python train.py --n_layer=14 --d_model=128 --n_head=2 --n_kv_head=2 --head_dim=64 --d_mlp=512 --vocab_size=16384 --activation="silu" --norm="layernorm" --norm_place="pre" --norm_eps=1e-06 --positions="learned" --qk_norm=false --attn_scale=0.125 --bias="all" --tie_embeddings=false --parallel_block=false --extras=["capped logits"] --init="uniform" --init_std_qkv=0.0318 --init_std_o=0.00601 --init_std_up=0.0318 --init_std_down=0.00301 --init_out_by_depth=true --optimizer="muon_variant" --lr=0.0109 --lr_mult_o=3.0 --lr_head=0.00867 --grad_clip=1.0 --warmup_steps=200 --schedule="wsd" --decay_fraction=0.772 --decay_shape="cos" --final_lr_fraction=0.0 --batch_tokens=32768 --seq_len=256 --doc_mask=true --train_tokens=160000000 --steps=4883 --dataset="wikipedia_en"
Each number is 128 + 24 x the weight over its row's rms, rounded and kept within 0 to 255. Layers, rows and columns count from 0. Numbers have three digits each. The size before them is the row's rms in percent of the matrix's.

# down: layer 5 MLP down (transposed), 512x128, rms 0.0378, rows 422-511, columns 64-127
# up: layer 5 MLP up, 512x128, rms 0.158, rows 423-511, columns 64-127
down422 081:129132139105125102153115116141140111139121149092111113106132115120145176146152128096133106141098133141124087079168104138110149164128132167137142158165143094179164170120128117144137090100094157
up423 094:122136127139135122129138150143099164145121109103109147129124144080079112117102157157109100098175138131092127108133140112124146048079160144092148130147118122119136142150150116132164152164181110
down423 097:141094135111141124141138150136134052109158122120138141136126141167161116138183112094142140125103149109120127143145145112132093191203134146135156114144119124153129109122127131122097120063081102
up424 081:158139149122131141136149153146153093129128123122100163128152145070145164105148148129140180118150179104159122163171144082128188135135127177137165113161120141152165140143142127113141117134103097
down424 083:159140088120140086131123147165117137150135121128073119144148142117123143121102114140136129171146128124132132116176149143137171112141116128142141152131117137146135153151117102108112120162192125
up425 115:129110157140130109127158087102092146123101094175143107135127126132160117108125130156114134123150133141114138089127118104124140111134101126104154141085076068122165118116139066137119124172131146
down425 112:169116120129097131115132118105127139120123123151151122174148155137139075150128136174098122122129129176142137109139181094138184140129128093114092105082134071138134150169124100139140122148097153
up426 107:186139139134143109062151142148131142112119116148150175148157147137101143147145146150184162085144124140123141121138147124171105106117129148145160151105087145072122131150155139146101131139187151
down426 104:121107140127159121070125113103120141118141103098141151118151145122113118088184136129135137075122144092153135143131083128153087149131106151158136120127138128128101130096134115112111152130166150
up427 100:115110119129121115156137103157132109087095131134168123146127141145107129139072129144118144169127151113174091126142132163107115132135108121095124130160119125160141116097104145122126114107101136
down427 088:120157111084132140146114112098173120196136135145070102114115115126153112136135142120134113113145126119100119120149117107121131073119174128130086113140127150118120143130132114114142140136175114
up428 088:134125082074117117164130128139113129136168189128152140118147155118133156124136145157138124152114128177111117138117114116135145126121127087123135154099155137099113148128092162104091156070175147
down428 086:149099137131133106125115140145152141124113091091117133106149136131101130108117133106119142115143123110149139088158140144148091149135137158133109094120144135157133113126154100157158075165109155
up429 095:082117120125125108141116125130083068110151141111132144110138114167140107126129113141149108101161147129152142108144102123115112144124152145089136109075123162143129154115126131173105123143152116
down429 092:096121136115172132098166118141077067141129136114127124148151110178128103153109099108140113107122164150108122144101164117123123121124089154144139133091159157146181161158142120120136101103139082
up430 100:096117113125117132148113148098134136072148061112143107146132147116143122160118126098102195096100108113136152149125107103116136133150120130120138150128127142160109134128111134099148094098165136
down430 085:142144143141192155114135104158145094162102132110123098068127095096147129126127138166156108142150143155127124071121160116109114117119145102127116131129140110129130084139139089100115160122102122
up431 108:077113145150132096136124136106102101134110104133106140121149165155118146121141118120169147090124136121126114094132151208095125119145131137125136121119130172157115142134124116147117138131108114
down431 110:099179119091097154172177106124166152166104104101122160120116139140121157118093123108114106112160129129104164098119140120107110126096148162108150128156132116118137148099121132149139107147150167
up432 079:135127130109153124106147177117112129106079107081112166094127142156123142127118112163125120110079149125107157135120148119115137128106174137116174073143106128135133095143157144139132147120161099
down432 078:156119135124175150118168125092131124094119075097144091173105135094110100166137117099123168110139148145142099126150092136147131107148137135119153099144114100144122096173117098141096098108113152
up433 103:085123150134135090083136109127104107115119125121137135152142176170112145107134136131171168116133109147143177129131108096144154101138117151149114097044137086119126117115146125122087188135143110
down433 108:091093103119113150127091120123126074113104121108106130119145132125129098147116140125104137126085142148165117097106155125088131157124150143131139150097098121120121157146137138143152163130174125
up434 110:160152147114173122081168130148113135104064150161135127134180141100110101185156122146144161117107135157090140134138104118125136108142130152118127106110047147117115116134132136172108128152140129
down434 116:138119117167149139106138153133090148083110177152161141158148143106104113150141102131145119103113116119137103155124075084136166093129101134125103125137090104118101121127144098103147100124116145
up435 099:070125107083148174154127160120142104123124133122115128108116157087140124098136085107119136095100142105121126184162169115155094147115162120128130120114150138160137158140136103124165124108151122
down435 088:153123117146115121118152114143134151146162096129100153140159134158115137164107160179128138138077164132129135124103063111115127164132139123130166178124128105112128115120113108152111127104112143
up436 098:115129138178162167060099110138129126100082127156133097109132134125084093140156147124056166093169153113136123126155103142171132125158130131127138128070118148146105100111156121121131145083145117
down436 113:099158102061134109143123092156136154142107124134110145158120100164165161134158123121120145097128098134138128155111079128158126158124118123116153125143120125124122144103143147175140085092164161
up437 114:116103102100126100142108136143149122116178128084102114104154108140128151108146104125140128066151116077108130117127153111170157121112095128140161132118141129155168153146131149127191113146135118
down437 115:182123176154100100125125172112133105138110162143154183111125142124125103133107151153125148195139172109129115087116103148099109109114160140099104106143121121086110124167131143119155101114171137
up438 106:165108142118157139144165117079139158121163067136134181150129107130138136118155154166154132110177126105132127112127156112125133121107141138090169132106095087102142133118164140137116108154153111
down438 104:151159144151133117148145111099108117124145119130132151128126122103128147112148134155123125118133143143110119134174144083111179140167126119117151078108119108078155146138120104132136149132134116
up439 057:119123100147105109182124127118109084127137123152157106131083128140138144159109154124155119092127140093114121112126116143104135126078153160123149208145110122118133139137117126164177140094100107
down439 064:160164130140143115112120153131076114155106169098101105096091086143121128103134139113143119148121098134109126167097144169075104093116137139128167083151126106123135132132130159113106186153162140
up440 084:092128139157137111107125138103117102121129087130120088096104111168142117144125136078111114085129135142169130145121122143113136103134153114119107122109112125134138160111114124090105106127173179
down440 076:121115117128137129083152131105069144118149058151119119120125112146109146105090133131171111139133139129128120118137139122109158062170107145146144102153110142123134128139127158093102127128167142
up441 113:147163098158168162101099112122118190117104128114102125139130158136118127080136172088096117130115125137117172126132146074141131104114125118132129093087140116138116160146125135115112139176145151
down441 120:097132137105159095171117124125143106112124123153111138125144199142115157138127109115139145141088109153117113122136106118122151129153154117127105114114149153130128103169124162116110125117107155
up442 115:130114115106148086161143106144132111131116094125116121098125118106119121150092138126124141150122117074150085150144148125094107108164164117112172103130122120108136092086175151125152151112115109
down442 102:133133140100123125123138151127146112137126153135142126145139120125122123151164112121164092137104135126124125098104151110150150148082116116147107154159129120115124181158122111097104102118113099
up443 101:123119130089137102135141127115138116116142126116144184133088128150149117174125161122119164162102097145129097138144117102143130144115155123116179145080156071098145135096192143145138136111120132
down443 093:149169108171129158126107132133109124143108102162132137116159125119129115123127111136125130107135152102142159121100115111147106138136092149121109143161117172153112139150043124135129122159148109
up444 110:160150157123115159118172095114109157099125159139131141112132133140189189125117129164150140121144167142092104114113111140174113108099126124124126137116152139143128087134082116128133146142102112
down444 107:094093106134129114134097136107137076141135131132152144141129150171077078099152114157151131160162139111122111157190118148099189143131135141150116101101137108119136156151175116121153122151130155
up445 076:117138134141164105145157144111106086107139136108100140138139164150143108102137136079130119116135131138093150096158119154102135084144145107124122124105083159100099115180128126094100144105165171
down445 078:105074118107143092138180098118085111078133131104101094140129143152154121130123132147155146134104150160101124131149100142097143084160092125111108154096106147122129100152093102070093134096148147
up446 112:129117112146131100070151131109100122138112111112136139180099162174137121123159116099131121150142096106180191093111114126107074096129100137115145144113115147126119102140103131136139179126068127
down446 116:134124088125123115169101130142098101094149125121152126109136132142132115105140110075110137129110109116093146164112111118156163147150128164157147171152127158136166113131143125136131112193134125
up447 095:154152135083140135104144120136123112114108151128140119122140144119143117153114148124112100148106151169126134134157161134100154141154174146158115151129106135149132124097086148121103116156140176
down447 089:113129145102124099106126133181098147115165144115076114135094150101135171104127203117147080154110121124147149112172140128133145141103121129129151130090127112145148125137102150107134147142136114
up448 105:148134131156176143106123113141184120121150185170151170130136128171170148139154167135155181172126113106140155124139124142151140111178142132113116131096145126162140143139138113147160116155107147
down448 107:119143184168105103184096148142129155127145178142121146136144160169124169111144167106156126099116138095128123104120117107124131109142105114115134150123163129145178124123141129102135148129082117
up449 079:151165143145143141157133110133153116122087129125113129142147150133137119096123173142120138134134157154053122119163129088146105125097162147115199136098115126078148121115135144140093127146146145
down449 068:135122120148192123135147098130144130095154121131130131108099153155122134105164167131119110177133089161144135116128134154113170112098138107123148133115099074102120170104106102124092114102163145
up450 087:098127106084106134089149148132118097111103116102140098149121140125134093059206110137141142071130153102115112123150128125116136096111145138132105115104122131151106151092134113136142124143160135
down450 073:141110093117122078104177108148098090133100143101150143163091142140131112080151101160127117139130125111135123105149111139141139104147121132143118124123148097166127110113114127138123134154161094
up451 093:149124110165155145128125154137133130122137118117107142163147170083123142145162130178190127098110177107135136118056100129086115094153120122129175112117148115112137118130132118106133103133168141
down451 093:135135156166147178121122151092140115140160108122130108075145124076155115135152129122129156111097128123166145130099139140072105133137145084111111095116150141179158136116135085142121112088134108
up452 092:139112152130147133092133138131134163112082135117113101129119073156118085136129141138111133119118089098135117130111127143139154152109154134078153146123097096127119110128145135150145106097126133
down452 100:138113090160133150094152143116164144147119111121122127143130091081105118138149112112136110133153137123147111110164103142150120168101132143121117132139150105166071148161145080132143135116070136
up453 093:128128133141116121077145141127101124167125166128126111107121128115116131128113084158134123117112144113102125140139155160132104084158148092156140127147109104137158173125105144105133163167147117
down453 101:136123116136060109136098155123162122160151072143126132143141121133133182163113167148155151149097133130112105151083152153074129154133107100107130143122128128121143176067116140138142146131117138
up454 093:130101082116128124126132113079179123088166041164140127127127151086140151118133138098128146086149112123124132133088141125118149144144089159142124101094107149097154128086153147140123143123114094
down454 086:121152174135089115143187088111133134143150154151103130100146111146159119164091150126136149165097129149091135126131125150106118149109112078113134147131132139132107143141112081162108144155163142
up455 082:100101162105099095083128090126099105131141098103090127125124139105155143159129114145156117142138088092150092152138148132107104082092114117151139096133127134137119141117145149125160132126098164
down455 070:139155136144182125180162148175141124085143156100146149099115083126116147128132135125115127151151118164078133095121137132131158145141184118100119130126124120094119119141095100107100133125138115
up456 112:137110140073125123170130079105097124124144084129150090152105102123140134112131141121109125117161112162148138106177143125114147113104126145097082147145121138126072150125126135131180139116128155
down456 111:125099094157120098117104169130159158131120123119097158120121140125114122150158128130143151119120145113091114161107097128122112109138117108143175109143160130103199125117128084116084150150149104
up457 103:134127096141095161126111181147096122128123146110124173097163126150138142106108138155154155127129151086113103194114118162164110140122113086168136099169113129116142100137127174130127109104122099
down457 103:134125110132121151106113143132151136155134149112108112145141153155095187107108142123146113127090114155091122127130108117168110155104095137138131082161112128114100116096117092116138148062113141
up458 100:098147107162108145119106143150152142138127173115128155100157117126148177130140154125139098143174122124154103138070114134107150123134142135094155158117127163130147112136111149121154107139143135
down458 089:160098145163104133117112165112138124112172178149150159144085108111119155111127133112107148100109113137181129127128122149153129096144103170109094146151138146136137124137155075175137128094105100
up459 115:137165154106158191082142108137153146093142154128138177136147124136126128102138125161130154151137160124105122135108145144137131181141143140171164111104135118105167125151130102135152090126105147
down459 122:113157125165114101176119114158108130156122144119139144137069126114115138126106126107142166127138099145126118134128125129162153080088103123076107154138125133135156115106145127112074147155119146
up460 083:123138117110072154091164104122123053131131160134143090143169136156149149139147116141112136138133174114135117117128131101109112144091133160171126117124110125149146140101128124117086116105116156
down460 080:129159122121133118160123076122159159104088126110106114127134129091117094127125125158128148142104135107131158173138123121079125128099117069138100128120162142078150118106147118144123171132098138
up461 088:149105117143137153122179184122127091116147097110125151168155182142140106149178122143136061101136179078125161114084140155091112140129102131161173120145124115142124129106127136185127122116154141
down461 079:129100099123115149098160154107118119123136115106139083115113116121166112135170132140132122108094159093114144116089139150075096138112111130139149178108156135123144116132100154115144131111197116
up462 096:127094130122141111114098106103150142072108116129123126085107138105161118105117188118161138159114125132128127137044122124147146084101117103148106120113143182129139119115110128139151114116128115
down462 090:115136094126106144163121118153148107166144136161139126140118138187092124164117103121075151105129119113123118132181151115091087141170142139107157115091143087130130148156151109150144110130128131
up463 093:166136107111152138096167112112146167119126130164145127157143146124145091162172141119097168124142184104074108124089122125123125107138139088125120150121121146126129127140168159123114137135097150
down463 089:144129110117156140078154103114102166114140165095165109157119101158148096132160148139139097116135137119133130131105106101145124110122159130163115129135127100121107141152121124155114160143103164
up464 091:155143160118164158141210094124148146117120144131128115155140148167095128126147121100131131099144145119184105136147134116128137114113156119087129148086126106171101124117136139140132157128134130
down464 086:158132169118137140131175107143134127147063107145138128131110088125127114114126140118137158136141158143129148138189096102134116124138093144121163118086109095110102126104146121118137148135135150
up465 086:132123105150150139082110147116122126093150148156164146147127149127123088158136142204136111110120145116141144144140132129119173121113116143129154117154092148133136120121088154110130133095171092
down465 078:096137180125150144155103085135112159114154081111125118155125106127176070157147108078130103150145153112164130148144151162146133110151111126138127101160102124168150118133101109111084162100092129
up466 115:119168161165129146098140142114140153125150165173111155097131163123087149122106143125123124104112162112094117167163129140141142140120134104143167105130118148112213105116149128179113125120091149
down466 111:125123101110135146116077099165153118113157121121127125148117081181143147128132116107125152111137140126149137132147156095151127182142151179133153118151143142109100121144125160128144125160162092
up467 081:136110126108115155151158136136114125087106158170104163112131161132140144132141133120144109143124141114122102118108106124153115120153096113055152153145153149099128134151164125150161088079114125
down467 074:135132118126136137144120146132111104145139165122111157131117102174157148109135120151155134145094153121148124167156145108130151160114140142094097138124128125086126116117144129104115118110122146
up468 092:132124114073139150106144119102125139142132149126106128132140183145150132111160139136133139143083133130070114104085111123114099132133105158183121116112153120119157142127133122131140154145118121
down468 096:121171152123170132123129129164104125130137118142121143135135161147113099176096144128142117107103144144094140139149121148131102092114093118151118110090151121142140189117149125132125148160162127
up469 099:135127105159103125158101131127123129165136121089110161172096156169111191116133159121123138126164169118125115135151142138098142152133136124087141116095128137126079137123152132098096087098129106
down469 094:128114143113157139079159100146175098121137161160126070134150137138154077120110134099115128117106147112142115096083126143177139124114129160141135143128135136150121138149125091146144190124124144
up470 106:120122084175113087081153069141148082125128124111144125101099160206115119127118097110111169139134131119171108134121112168142115133155082099098131157117112157137128109155121117146129131083125107
down470 098:144124096146115128165119128130105079149129119108143090123138143106127087147094144152071136124101139141138134145152120139171147122146127151117155141095147079108135133148149100124157182133123118
up471 090:139106085130060142129130126155099078109116138135135136143126120131120133117163109146144120167110135139077135104130140102061136118142116119124090128104130166104143098102102189117103105150034136
down471 092:164110117148098126090191150152120130134145128150103139126125135128090112116120122117130138151129127154038135110152130077129163097127142144130138178117131152125173162131136105145080141170100097
up472 128:113092133040130093139099148114134100117126123126161156114184139126164136109102131128121141084114101120135165109119150123147082136138128120132187133078149156135116138145134178155157107120137139
down472 121:149122121120093121093125114128154113091145093141160109100189119139134103123125131120085110143147161134104166104149141121161134142159118144157153101118130159162114114143144134143125130107129143
up473 094:110131101114143205096154109099107146121105116146144147162138137160124140091149098103130121160140130147137111150102143123148160139156088138180110103127142161147090117152099186121122108150130155
down473 105:133160108111126160143107120138103168109113103157117138148107163166113115092139104120106113117119101125123120164118138098111117136143111141121121166119148125145094145138088179161111140102104137
up474 109:125127110191125133123131135144125121095130093158124139136143152187140147127161190164138114129167092143141127138118115131132140134141140131101115151134136111200146157142126113136142115165113142
down474 105:109118116166145121153151145146117136144102156177143101166152110130111124095124115130121138175161150152168106115141144119120125112144122127137093091122118102132110133126156129117135098142129128
up475 104:101090155122098115134089125114163114143101162138116106106127132103148085132078125168150094132070133095102118106132141155177127116127159130143119124138131147121154111137171119127121101116122109
down475 102:147150092143154127146130115129112097121137110132137138120092114166131145148162118112086139093179123155144112144123150131126123115129133143108151129098159099105130128145106109124118150151121128
up476 108:139097110154147117070140108156143120111094150111152135166117101150133161121132123162135097158129133084151143115095094102102095116122127140142114125119142096142152096158104128165137150134104155
down476 112:119111093156127162098123105146133086128120164153125129131143130152162148084132135151113128122132173092129113148135144101092141086119102159150115102171174110148158097131081105152135149125100130
up477 097:149151131167127119146120152114104097112141086140127103106120152083111117116126095142144142089103161136098089133124131130121133135097108171122108098138109154159098136073145092124144089119120110
down477 084:144111116109124123109102136136177096145097138157112145099107112122127096149102089133088116169112111152136133112100163122126124137132160104137131131135156140078149122154140135166117137154140119
up478 104:133101162096146127133140116152137141159109114150108128126162126146105111128139153135109080155115162133149121133111189170128117130117147139125111139119133145093154207134159133138164127092158096
down478 104:116110134111168108111084075132146105160132104103153117121122140109139152129103122145117101128104163099130118104145119162071080139106141163166139131128159166146101099140116141137132099089123139
up479 103:152167128047148105143153111108116108143111101143137161110099117136117133124136167136175111116107122159100155123165112118134135173111167163156152128133116102114138099128147096169131126133093147
down479 097:128177132094089130135131088124102136133126137111101148109090118118122147132137149092143136170194127147128120132131148091089138121085082122145141157123086120160145155115127153142104107137137146
up480 080:117165135160144131129090141150132084121099139146111156137146150134093163122157153123110119109130130131106118121141144090113110141177146149111127130148171153139147122144149134124140163118159124
down480 079:129108170172128140093100155105108105128149130144137158125165137137142109103100127097095131090193121147124113104147134103074064157148107149118154140157157143136127131129132074131098168132115152
up481 108:176148176079147100106109081155173116123133084183123151109104144136109132137151122110123136119126125160117142115195140150114116146088160110156157150097084132131098161104144067136133081152118109
down481 115:148103118144120144065122139117088108145119142122154126125156133126149097102120160113131103164103160110139117090145125142125119096169150114144132105135121183187126125172114099159150126109146087
up482 099:134155167161105113138123142103120070124073108118123134153151167143150142116148146169150124118167134124113107104122125174160096096125137120120189131094115104131143144127117135138132093136149081
down482 096:156098098122131156118149168107113118117152117140102132097127095135154077124139164168150130081124096134115113156159085152130156171148124134167133092121123135150172138134082123115110145093119143
up483 108:126099122119143129126086102108125122122085132129097147128132161140176144105096119125104121123085128114128125140127145151093115122149120128179103122115084096110142133058110147170120161180109157
down483 107:157135110131098099121149124152102093136131128097130097154119091155138112169098146164096131093213108126137131131169130134097151133109108117120130158171152102133111090168155110102126082153117169
up484 122:158120123125117163121116105106143142109137102139068147144144083127127171128150161080145119113141141136125135153152142113142131136112117134109142101174102174108146113168134110165163085150102123
down484 112:146143124119140097176101159147102138188081122152156182129117169118094090109128138131092133101091151101127110129108128141124084137103132110126140168097157114136127134141140129126168153104122085
up485 090:161099108130164112081141102147124099125093132144145130168158163157155119133151088148125134141114129113090145142082109134114124123177157166182123098113135112125121162122134095130124137128140195
down485 102:126118156126127089158126164115146114147119131087113137148151104093145121170064149108116106152121137115119096153159083106130178135131120134121133134131112144127156152130118131096104126145052106
up486 078:110119109128122120111121153108087099134094097129104079121147113104110136130140085142131109119096170057090122119089127153118104116117096124136137114116106128126098113098158185104163146121160111
down486 074:106160116107154095091122151128117128148092129115087118133113094133126157098134133144175119151097132094107121115107135156112136134105102119100143191107145108094150135101128164140136148132142127
up487 105:117101156156128092109091110134143111134150085146160104125114146105134086129159137119125101114181112137089137103169148125124106123158171114121125089104096094139129145100142131092123127175147145
down487 101:130105147095115105111159115104162128148147112098180152141156119122155103120119180117127120147120112103134098123146123126109123168104169141151102091144116103155108155135141141087156126129133146
up488 077:160127112129118172116133135125154149108080091126131137144155111097157116165180139162160105126120139127137105149101104125088098141115109160104129101123101120086129118115189128150157145124131136
down488 069:139162080114105168055147124141094142095139164123136082123105096145111116150136135148142120100121147128117152168118117136122147095132112118126169156153080157151145116119106144099121123173165134
up489 093:120140142123143094153138140175153122137082151119121177113138112182157140177130160107168175177146142092156134130139130140108140116121160086100150112124118136147131141143135153126142121159137128
down489 108:145123088137153093145117097132175149132106136128142107120139082149133106134087121132126122122133093138114157107160149133153129127129134119143109116097148130142162098101175128117153110174094139
up490 095:121106183099126101159110180086163102104148121096128135143154155184141159113077196134115091109118113124148128075082155116130135134135150098134176104115128134155103100142116142128175108105117118
down490 089:158143104167134145090105130127077133145117113122098156146098117120119091139149108113143135152111144085109108120169125107146165098144081156149104138169106086095177125110155146145104144155142160
up491 100:140179120128101138128097126119100099122132126129136163097100134092095158092113130096121134125172172113143126138098151123135142134099100114134163139142093103133128099145131160172115114151123122
down491 092:096076140104136118154169102117149146118144139121153119154140120140167088171165122154121151119116098150137129108146110110124133135127162140108133150125158147121160142115125106087116142092111143
up492 084:120133152150195124037140109119129163103128163121106157157131154147125104139114160113156124114131114102135137122099118144125129120159115086119114158104093129083117111174132101158131127132134125
down492 077:124128126177162121096148147103099133132128154108142132112126112157123144123140181137142135098140149124147143103121087137122102095143133110097166150120102143133092112147151117129116109148119154
up493 094:136102118130154167094151132124135102148155115173121145123136144125114139152091154091105103175108120144111104148103168132140107148104123133151146129174152157116130106119100177156145108180164118
down493 095:120156184087137114128127149174149098119145131169090101150125141153144102146117142165137092145078098131136131133142134125077108141115123090141137126112114140108121133143094154173121128109108139
up494 094:126117107062125098128088117146146101105109131126161154091087158190177100144184110141116158154127129118109109120137117139111134156124145159145150153102128117126100151114133096146140111116119102
down494 099:177137131149134147182164155096089118100157105102139134115130123096085133092123124106125101096133141130145182137117130154113096150158153126120115136167117162096170098120145107120123138153129145
up495 079:124113126077140092161115113133129086071091124152136141148129129135130115111117158157125180160131135155112066115136116147129107149098140116136143143102134101120146124087118117125139098129116156
down495 066:134156086112146145143114101107108130162124145133085109128117080174173147157137156122164138124163115094151154132154097119102113097116098120118088111167145148161138118171114109113083139154164085
up496 109:130112136113150101137118125099157124103083103162123106121147143127126146099159144114124114145110112104141144079136113155148152134138112134130113099124083171183104123087112068138118113111086107
down496 109:156128166130102109105111143078128135100097145140122147133127138135116132123139108113119099150130152105144137138149131122161122200121133179130112085163148156157114145150118092112136148140105114
up497 105:135145124089111127114124141106109126125155130101134125126114113135133122125142148147124161079113166161125111137103139144120137138096165143141144122163157154118142146131093116113112121115136090
down497 092:143113130105160088124145147125144156118115107135135153101088108108130129140143106099137129118171118116156131148151134111112179145125069112130113156115102124131095110132161153119107144130123178
up498 072:140103164137106134137126127167122110116090134100104091170133129142139138122170136107173130108103175149109126151136130088083105091168105149112150118127148135075087116096101124106122154129139133
down498 082:159116141167146134141138122157091080097131101117088109095123130132117103097160142094160145140143106157083159132148162079120136121148108137100127139097148113148104089113117143145099138129147085
up499 120:185099095110139123137105167170137141099116133180098142122173170110089147149139147093146071144112145134099123125123104108135130127122183129153138148145121137143101147155142112154171110104151107
down499 115:147105137099153157144110164115162090116141181111161119162125098167128110150139140156106137140112124112117109102124186147098142176148112127145119104130161133076139105112148145106134086127163104
up500 102:089102136105152123164087108160146135137103141154095184112092104116158120144109167146139098138123154129146104145163144151155139175145161127095147121153126170116132132149111147138102157116143159
down500 100:156152111108104099168147143110095124136157110108156080153152180158087154120124121130122139113115122176123152108117107119114150114099147124125112105085118096167103161095176120136180117128124107
up501 139:138121135138106138114132166171108132131137190171132161141143118172100151135123170176143150172127125124117108096105080135107176095118129114127124173107108124127160121170169136121151124091098129
down501 138:135114109142120145102145102126130148085137137161170134104165171121135161132099140191122111147114124147112139151151167164119116111111114088157105146109134136135133127101156115121120110125092130
up502 111:136119155165116136084147155126132135140132105107136171175162144123095126136115126170173107134161157122092093145048117107103135156107113105185157109113101126091115116116151138142138122158141150
down502 112:123110121157106148081137134131112137113113116093170120098149133134086126125159149106144114103133145156159149135096114122120131130133096109131177113141075137132092103098162160117113135138129175
up503 097:161149166100090098157185165066121132124109130129160174166138157144148123116139105123111137159134171077147130151114110121102085113108104146156146111132097139156116131107105129125107110084079126
down503 109:141176123129159131127126105142109131135088124097154093178106113118138173135140113115140163108091147159116160129167114108178089078110104092112129126119159158105102095137127116158095118082149108
up504 103:110103075152143154132181161134124117130127106106139156150119139136116140106132115120135102125171175106141108145095126109104122182141104124117107139146096147140105156126118181086132120206153137
down504 108:072134117129117121132125166170053137110156139150122145129114072148133159131144128113139114146141123095134129132082133150116097132135148113128105133148096155127110125168111187126126107117168161
up505 096:130117156079163084147179164145106124158118155148157140092121099115130140097118146128159120134110142133143149141135138146083155111147142109141123088138146116131154129162173136136123149102101079
down505 099:127119093103077092173137141150159119115102132097128133152148130162107170161123120114089144145165098164150117127143111111125142131085131118100134186173115154102114119171136157127134132142141170
up506 094:113126148100120137134129137125154091106117100135137174153134141146150128138146139105117120097173142091123103116136114135110099137134123131097165137141139124213132161088130122124090112096126109
down506 097:113125157109124080136158102108128149136143137147113110158097079096152101097128115106123100122135143180114163176157075123085139098093111117149122093122183167088132144141134096107108158159132163
up507 093:106166080150098119187142126138119104129111135127128123174121131133156142148128093138136122131131172133133104149146145093126069144137104086093147151114128145158108116079101144092110126125190124
down507 080:143092161145120119078160136115174172132138115150102142080130106116081104127150122085139104094143072117100113147121098129131171103135177139128133097118102099094171144138153115110123113128084155
up508 088:139153154149127123136106111129149114139124066133159079143154128132148151110141185139154091132116151114120107095118141114135151106131133178170154133147098153128139119111122140153141106100122146
down508 078:162134142112120123128116111143139138101157063141148104104150099121142154134144148121152107124149155131164102122119103072128131113138109113126152150094148142133126180095163146112119111135154153
up509 076:138107072188144111101164095074110133112151131160132122104107086103075135121123164105113125091127134156175109140103134084127128117157122094193126116135118092108126106099106176121138108138131136
down509 067:130154126127121141148072140181153153139109099091111152139126185150155119132125083130137108143150121153088154141144097119131113127089102144144134152097140158147101159137129089154098144135139142
up510 105:147108121089131120132131128075131127097132115147120134141131158127128170119118152108128140137125114129193184149130135120116132145154134124166129100159142158161129106102114136130136111087149099
down510 098:167088126129122097142143125134107117132124154117145102121127096111152152178144116112144133099141134147156119121116077101120119133100194117111130141100171141116145135101168135112108177134150155
up511 104:153142095132157128131079147106121135094138108137105138106114117078131121111110097118142115135126198125114098142131153109163148112114143124135149133160103170150154141105136153134145129110149107
down511 114:133095130097137121112163135128132130120103152113137107137097123132153142101121122129119136108129124188128116100085163146138097119113105111134161150083119073120121118156096095151095106142142136